Part of a small language model's weights.
Size: 12 layers, 8 heads of 64, MLP 2560 SwiGLU, vocabulary 32768, 117M parameters.
Training: a variant of SOAP for these matrices, 766M tokens.
Each number is 128 + 32 x the weight over its row's rms, rounded and kept within 0 to 255. Layers, rows and columns count from 0. Numbers have three digits each. The size before them is the row's rms in percent of the matrix's.

# gate: layer 3 MLP gate, 2560x640, rms 0.043, rows 1623-1669, columns 240-279
# up: layer 3 MLP up, 2560x640, rms 0.0428, rows 1623-1669, columns 240-279
# down: layer 3 MLP down (transposed), 2560x640, rms 0.0315, rows 1623-1668, columns 240-279
gate1623 100:084150083102144141148113119089122090083103129142150184178132157116156086172117146094131118135117213100162109088164186115
up1623 100:127111119134156168109098091152107174061102119114141221135063158117096114147122113129137032115134146184153132142142180122
down1623 101:123118127143121099064126093143167181186123178135149115147127099081154107119129199088145156095136145117147100138128141132
gate1624 092:111180122094172155178113128165151171145096140114106150161105147170132091112113130131177127088135145120187120142102120116
up1624 097:141102103101206157067148137032151111140155104119196109165167121128215159138096159148096131116163134048132171174089121112
down1624 098:076115126162058089138147112223117091105093122127121097173117154145079123120166102143165135123125056136099155082141136156
gate1625 104:092166148134117117167124145125096113078114198136091102096101099117072134139148157227115191140115135118149123115160128108
up1625 103:090078147178162160143144169082096150223106122147153114173130184183162182110133128144170104142118158103131133161131144195
down1625 102:153150139185133104124171109096110167159110098109073162194146133120139130163154123110094184120147143116103125135111173099
gate1626 100:186129106091108153185106143127121176096142180163066110102099133098147120157124157116171132117126120084113145198166113092
up1626 105:137118065167099123152100120106134163090080143159119070103119140108158144128084160162154155116137133118070137191119132056
down1626 096:111145107144061115123111127091104094170106100117136133103136160118133135059155124113096119102114099098071118102114123132
gate1627 100:106183193120124094124116112153185125142121077141121146094083107110123143226148130135130167143110144128108157166122138163
up1627 102:092151150158110084197109097135112079120131180169162125119131135126144148099121113128124145119134100141102185152127129097
down1627 099:137178106063117130124155157093149113201125159079134139110097151116143166129096158126107085103127136118159143146126123138
gate1628 097:146160208113105149104148142168142125083083120074118062105094169088131082117145143115114200111094160131168142116112220158
up1628 099:181110067199065115102070140161103158141078182150080145127085103094157138079131091144189143132102116166139106128136164123
down1628 101:133133086168135173116101088111169133137112155134035085103079173104120041115111108094124135149100084142136114101165109071
gate1629 101:139105171152108167123165156116133095163085148180067135113112153120124054144146111126116099002102172135116092086142123146
up1629 102:115083195137163155147112097126134106144153136158181134091139099157111105096148173089121125120112149139109083094132138193
down1629 101:064176078062107082129133138210094167097149097068165128140176167131172102077133143173149136080119138117150107179145114010
gate1630 099:106172195123119116141122115148175115102103131126118095127137162122083158098119132161144098110102142112123154167169157146
up1630 098:186089150178116105169118186154094156090153158111093152173088173137151212145070114185125141119058055134109173087137099109
down1630 100:106121078117073090103129129125067139135119046115104124120127094200141118206093101080154111139181070132116175087112130157
gate1631 095:159084062080153144103141148135113175114098147130085131116124107159119136133091091123141127111195139119112114109171109084
up1631 099:148153085041162079114102113146096083124113149142121132149166141119101131102145056125145185158153096110208126137142056109
down1631 096:181206104127185185105112085129116106126132133126127159154107075129147136108152084101154160116052119132154163155148087130
gate1632 100:144181134185121125114144117113054128123172152146146095095125101130153114087126075195152138133129171084084102122169181057
up1632 100:178141110129069128119085126140169136064142168185096112211082127174101134118145096152144107117097106130100134106121139187
down1632 103:133171150188137075113125099155068145101126095132164118149135110139131111065140165178131141101087180140082090140084149113
gate1633 099:150116195131111129146108122130102136143187155100107107110109130133129093124107148187080127087108147139148098168149123096
up1633 097:184121131124136176157115146166150074132096092128131212146050116119171130151118133114080118138128163155136084125175184081
down1633 099:094098179109145104068114121177192109154132128147128102090160052117127135148088150100160136066136102124116128142095122168
gate1634 103:084145087094141138061167126142159150083155150173092163147054152195189123115083168080124158115150098086117148132126169158
up1634 103:140121064181142136177116125135172153074116118169115137150106069132169181146098116150089158106122197095113134109210123079
down1634 102:130106047098130143095158169144127132109212147132134189109140160122150130153163144149112159105164131101097075183116159087
gate1635 101:103149138118123113112135137151133086087107121140125099124066180147174144112093134143144113130130123095106124104147108134
up1635 103:162126119152141142091118129103158097117094121106119145139143143139124122111108157159139124088167129140171151145110094105
down1635 101:185105190154161127149162148142205116117162227101135157071125162101113162161100114085137156082109153178108132177102090177
gate1636 101:088108154146115114114126126120156161198177089200155099144133121200163170136099066109166141150097103124146098122085146134
up1636 102:109150087096127142135170164137088070122134163133173126081139111189181110077100147037117086123118066135141148148131120075
down1636 104:146136092116185127154194142046040085162108155114096128083114138143197077125124102145202149136133096108093089127096190195
gate1637 100:055139137170145114069104083123115166153107099175135126107110146111132131164112104126126081099104082110104151153131146118
up1637 097:076076177138114180110160078136093113209172101148141112117116142097146154173112075100115053120110099160137118118106096075
down1637 099:168106113093129115119138088143165151127109113131156058174128122165131111114060122142105117220122122109135136202134136205
gate1638 102:156125196089109128142126151145095111159115105152135096190123179119136081120080148156135106125092146114166084121159109145
up1638 103:124149146120175127133182090176131158128126131162152101144133133122108157153161190146106180111100124183113099140139096154
down1638 100:126090131183164166190084119163094062192158163172150110142110101102149091079085117124098071147124159070116056132130096129
gate1639 093:116067158140124095125141121120141145109181090102160133095101024104182128075133207117131093080149206169101104095205124100
up1639 093:160089104087154116131123144103160092099211131098142141107101168146161100144144139112131132089098125104114069116165127117
down1639 097:102140170176108135091098082185162163184105127102118141163164100158133142112132156170107157069116189154109189172058116120
gate1640 097:119120107166157119169075102198156164111143051111118145095109134153145082142133095089089084186115140110126061155144165142
up1640 098:067149153149167144120057164104216142160193091109072110107128164157154142163107107150114116148124155107125130113057136070
down1640 103:184112148102148141101131119144113077085079147133149112081115173160106104125107093076149060143053156132116118120114156119
gate1641 097:085129130124152185141095087173136104086131187090118082154132108089141093094098063089154098100130126121104141132144105101
up1641 098:128125149084123138107104138123095101144143147155172113121165128121171132134076165163128057131076125140162116114111149141
down1641 101:090127113126083092087225116063114112157100060126160144153097154103161120127096133083123161159126076160109142089112137095
gate1642 100:119125119117136129072142161164134118127122099105200128123106077187145103128112097134104132149150214131171168106148160157
up1642 100:160174120066110092092138106097113118102108115167168120149121132166086116117140109135049130145145136187115156114101100149
down1642 100:107113087164148149157137117123096107077121052093127125102154071118150083133159128116057071148151128161095059100163111125
gate1643 105:090121033116103078143139121151113132167139107163119119091160133187187167122137166156182111166146093134124145126150075088
up1643 101:115139130144154123124138164128124152143120108104141145184132184152134063172090118133131163080118113116143169130134122129
down1643 097:132122127110074137151145085132108116147142103079164132064202066154160140108133172172137105115109086103165161150148139117
gate1644 100:114149177145111095113154094196219113109144143136158103123095147139124169168073081145080115131152086153155105166134164097
up1644 100:076122083154107053109092131153174123135034118074151148136139157112131111158087144135134111182149135151151153155097179088
down1644 097:202123115143106145114122194126135063059083103137108106107116141149157145127150168137109111143105154113094184168064130117
gate1645 103:167167151154125097102165170073141197153110134067118121082141099123118158181160153140136157089094135134210099158096133096
up1645 101:136119166141128138100099096139123106117153109140084155121155096134073125140117133117181129157128124129179150117123100163
down1645 101:163145035099163140136150121078144197120160161076129111105107133091102125153130129099134221072107170133104147152092106115
gate1646 103:151211094106133123136189150131131140164109095120183096136143138181128167099085118120096139141129116110168071076122124113
up1646 105:101119143147088137128123152126079118178177134148178110179123194127093165117137104190122155162143095136112095078122124190
down1646 100:093169107141157109142108161160092131178095116152117134123076096132128142124144142123140130049057131155165142033111181094
gate1647 096:161086094123137108107187152086115171185113161152116177126124117138114114124089133165143101144126162143151143149075204097
up1647 094:158148085112094149145139072142163085146143133153146124165114105154142104132138122133157125161115150132053167131176184142
down1647 098:104165083150127147141152125132154141101119107186233251131104104194209138109157124139068098068118109129165150076117169133
gate1648 096:073100101178148136095161224112142171106115142107134164129134134123105137090104184145148087185103122082133098164202129166
up1648 096:118086184127111155085176105102121130119145167099122118165181107104140130156151155099157124084123111124120089148066090190
down1648 101:157139166137109167170196152044111140044137152103104074113119098149120116123130095104131150182119119103152091125176174126
gate1649 100:046138086105084147153157126105184152164104123128133092096115186144118107114145158123159113155151132176136134159151112087
up1649 099:186169115118049082145106207142114115134080172092119159146162097104092083117107113110119144126119176138125176106168150120
down1649 100:104170164166116134162102141100147111102141100115155114022146132107131145107085151117132151135167100134089133061123107118
gate1650 099:130163085154131080115161124140038165087111160122135060143143113119122109089190097080157165102113118115091132099194125086
up1650 097:195145113124076110196124128169131106086104129181148162143063122117126192185177080056154133130161136133149155121090120054
down1650 102:139144161092082062152170111174105174097074092144158089094107145140104196105143150059127053196117119148142091101137179112
gate1651 095:138150147141152070143192093179100140109076093110183124147163192090104111118122109137130095091103148035119134145142162143
up1651 101:076137173164129114167179097198118103172080109147089111103112187100073101095104156085167125180132133141137145142083169186
down1651 100:132142098136127124151195089092132117184087142116148126118128129123118133073150125109173123190084121117149126151154152157
gate1652 103:105130078105154102155170112189152085107137124086173126075134081155144126112101115142173175162170092042147124168113131146
up1652 101:148103143119146176198157111108101150193129164146108091086187099125101126137104155032110118178080083146090076092142075168
down1652 102:147163104099071140129138096174152137123147119114146093079109104151118143067135079109118192181117031097115131136153146072
gate1653 110:185112086120109137113144153151160145145198118093120142103166129143130087161155167154134141060154156113087104139197119135
up1653 105:093130136077139105103059140095124085063111159144118166126140120128117064145069100167096166122082108123154169130091120143
down1653 102:084114113109091089120085105051138158094144121121129105137164113095168112138110153108164068172059181145101170176124106093
gate1654 096:170141110114111161155139069156214154193134129130142121115130173141135108145170125170159137150124139164119154097082157149
up1654 096:119056124101072140028145101144119084097148125125068101154091115156113094138084057103117144071156086130075139173183089195
down1654 100:132082117139106096120134139108119144151127156122089169118154175114115103127118092117158133113113120090143134083160164129
gate1655 102:109125160102076128191182103085150163126180134170153139120108081099184160068100112106126204171114131136118163124154127128
up1655 100:124148133167207095144069111158154119162157139049120097135131109153118113153128152106150216160163116135077113151148100099
down1655 102:179095136162110118109066141147104186136108154079125120068107162146132082126129178127132148135174089167079118136165177111
gate1656 105:048167118121158144187036125083100119160044130114137132116154075124084164170108148161169124164122070164107130176138154138
up1656 111:177150187139192155152087154078124182120115187165102138079105155147114085134128166109113163125091133195098107180139167099
down1656 104:151120128171135112076119196075132133163099068138183180139113209108103147122127152184097191151111144151124182105133171120
gate1657 094:089104070113125148180176177128140113106107121147090137110135140115142114118135112092150165083074113143129133141082130128
up1657 096:161187162106128181104109088129096144108161145054130110201137090133121136137119110114154105170123143146103114178136244150
down1657 100:128157113049078130125106124136154129168108177119128081142109162142139161130135113152100123171166105072160135160097124094
gate1658 095:142099169114200110115118107150117179108089103113135143125167187110188197141135158091137106104133097178121106162152119126
up1658 101:132068130136154126119167113101079077109163105135168208140128133147115188180110176107141122139109088136167105153064084125
down1658 101:156144114159154154107191117091100157211124103122172151153123075181121108080161163172144180160156144159154155124123108128
gate1659 095:118146104128148153174059122121155098142138110163142153144106099090103085145094090053110160117103147123173115082147123137
up1659 091:057170154115090123153144115151111119112162128115108176121141143081072166129104147169124120155113143104072173110115159124
down1659 095:133118104156125143156184113181164085132141159092140111166128138134138109093113148092122161152149112151155098139114066123
gate1660 096:138167135118133129191066125115116130130136148128156098134101163136164121133106142170136123135109106126152123127169149140
up1660 099:101130142082105133174102127152131080155114092197127118108084112067150139098173155168121116145154102173186175152199170127
down1660 101:113140114119124139119127171162153098117185116169187142094119085139127121110154134123140096142072116112128070111135134172
gate1661 093:087179119119126090200118111174100155130132110111137141062161135188128118135112111157149098130103100129124164120147133112
up1661 100:138158142125132101050128088133162085145086132119117192113152175167131100111099104155172154133125158140136155145112154138
down1661 098:152089136163128074150143122176140125139148131115176140128140154062132139110126125083089099090130161146094190090126111096
gate1662 103:115148137127105117203128163123131105212081133084133107106119081140136121136125156130174097086153170087146095155156164107
up1662 103:165093105181133120105132154153111157154144110151101187186121146116125120126147115111091077155141123118129177116113154163
down1662 099:157130058119129126100087124096127110112139122147157122134168097107107157160053168071181068174090142123095129145193130145
gate1663 094:127144121140090184116094143123124162093149157128086119119121174120107098155139073116098130176147160151135138148081134100
up1663 096:097136139137135117135146119171178132154111138123105125146149089108061060118167123155164099152142115111106186109120147092
down1663 098:132130121134146117128119087137133140150076178132158127142160124153097124082121095107131126125155101145074124127118124104
gate1664 097:086082135135187174153172128111132120098132107155156142135134126126128105083134109123163142141156140127098073105044167145
up1664 093:146119127106104155150153136160133215174171132162144083152096067141150108198103164129116093066166148090159136150121081143
down1664 099:155158155077175080128167126103131115184110084151118116109111189099118127161160202138098119102106149146125109136203126103
gate1665 103:121107115198122120143063136128222116114136157055102108158094137172107123161069130159122085118137120122124057189088126090
up1665 101:123149114129139131120143127164108161108176144161203102129125125123117182153167133102106164161068115164124131090138167119
down1665 102:107149169156113142154083112158115151146120073093132150153121128098168096105138120106123088135145097078079145106139111127
gate1666 101:086142104141103096143103107151131124167099126117078081152129104130164179125128178133180186161169117153129111127158093110
up1666 101:149121141072095150101105158135111135123100114125215183157124133155174114167119148165130130108148104130147110156175101163
down1666 096:093101187152071159154094116117113153114159148126144159126192121113141100180174145139081072193110140137159102122118155087
gate1667 110:114065132193109166097098169104097195116136146129118086168105078174181193124075106178108172130072109151119086104184086166
up1667 107:144152123116146106191092136101142142048149131115150109106095122062138135175183077109159099153186134142198152101045099146
down1667 092:111176122108117142172149106122145098100144097110141195115175128069139149133203168154130107165156139116134205097090083075
gate1668 092:144117148099104065100144125138181142129096175097107060090113133114164076173166107117151131123114099132109157170194118195
up1668 097:168108079139105083143155143085172141076116119140108129147125132053200142172101079119147094202140103117084120131101166109
down1668 100:030103107149115161124164105135077112093131190133126150171122101111124116060149119188132119120148159129157094150133108107
gate1669 097:094137179108096126132080154123048137139190157120137144151123151110104125144133156129183155125151095164155164098071142140
up1669 091:167171136196145147123150191104080147215159074187150146191088072155100065128123170173097119109124120126076109123162116150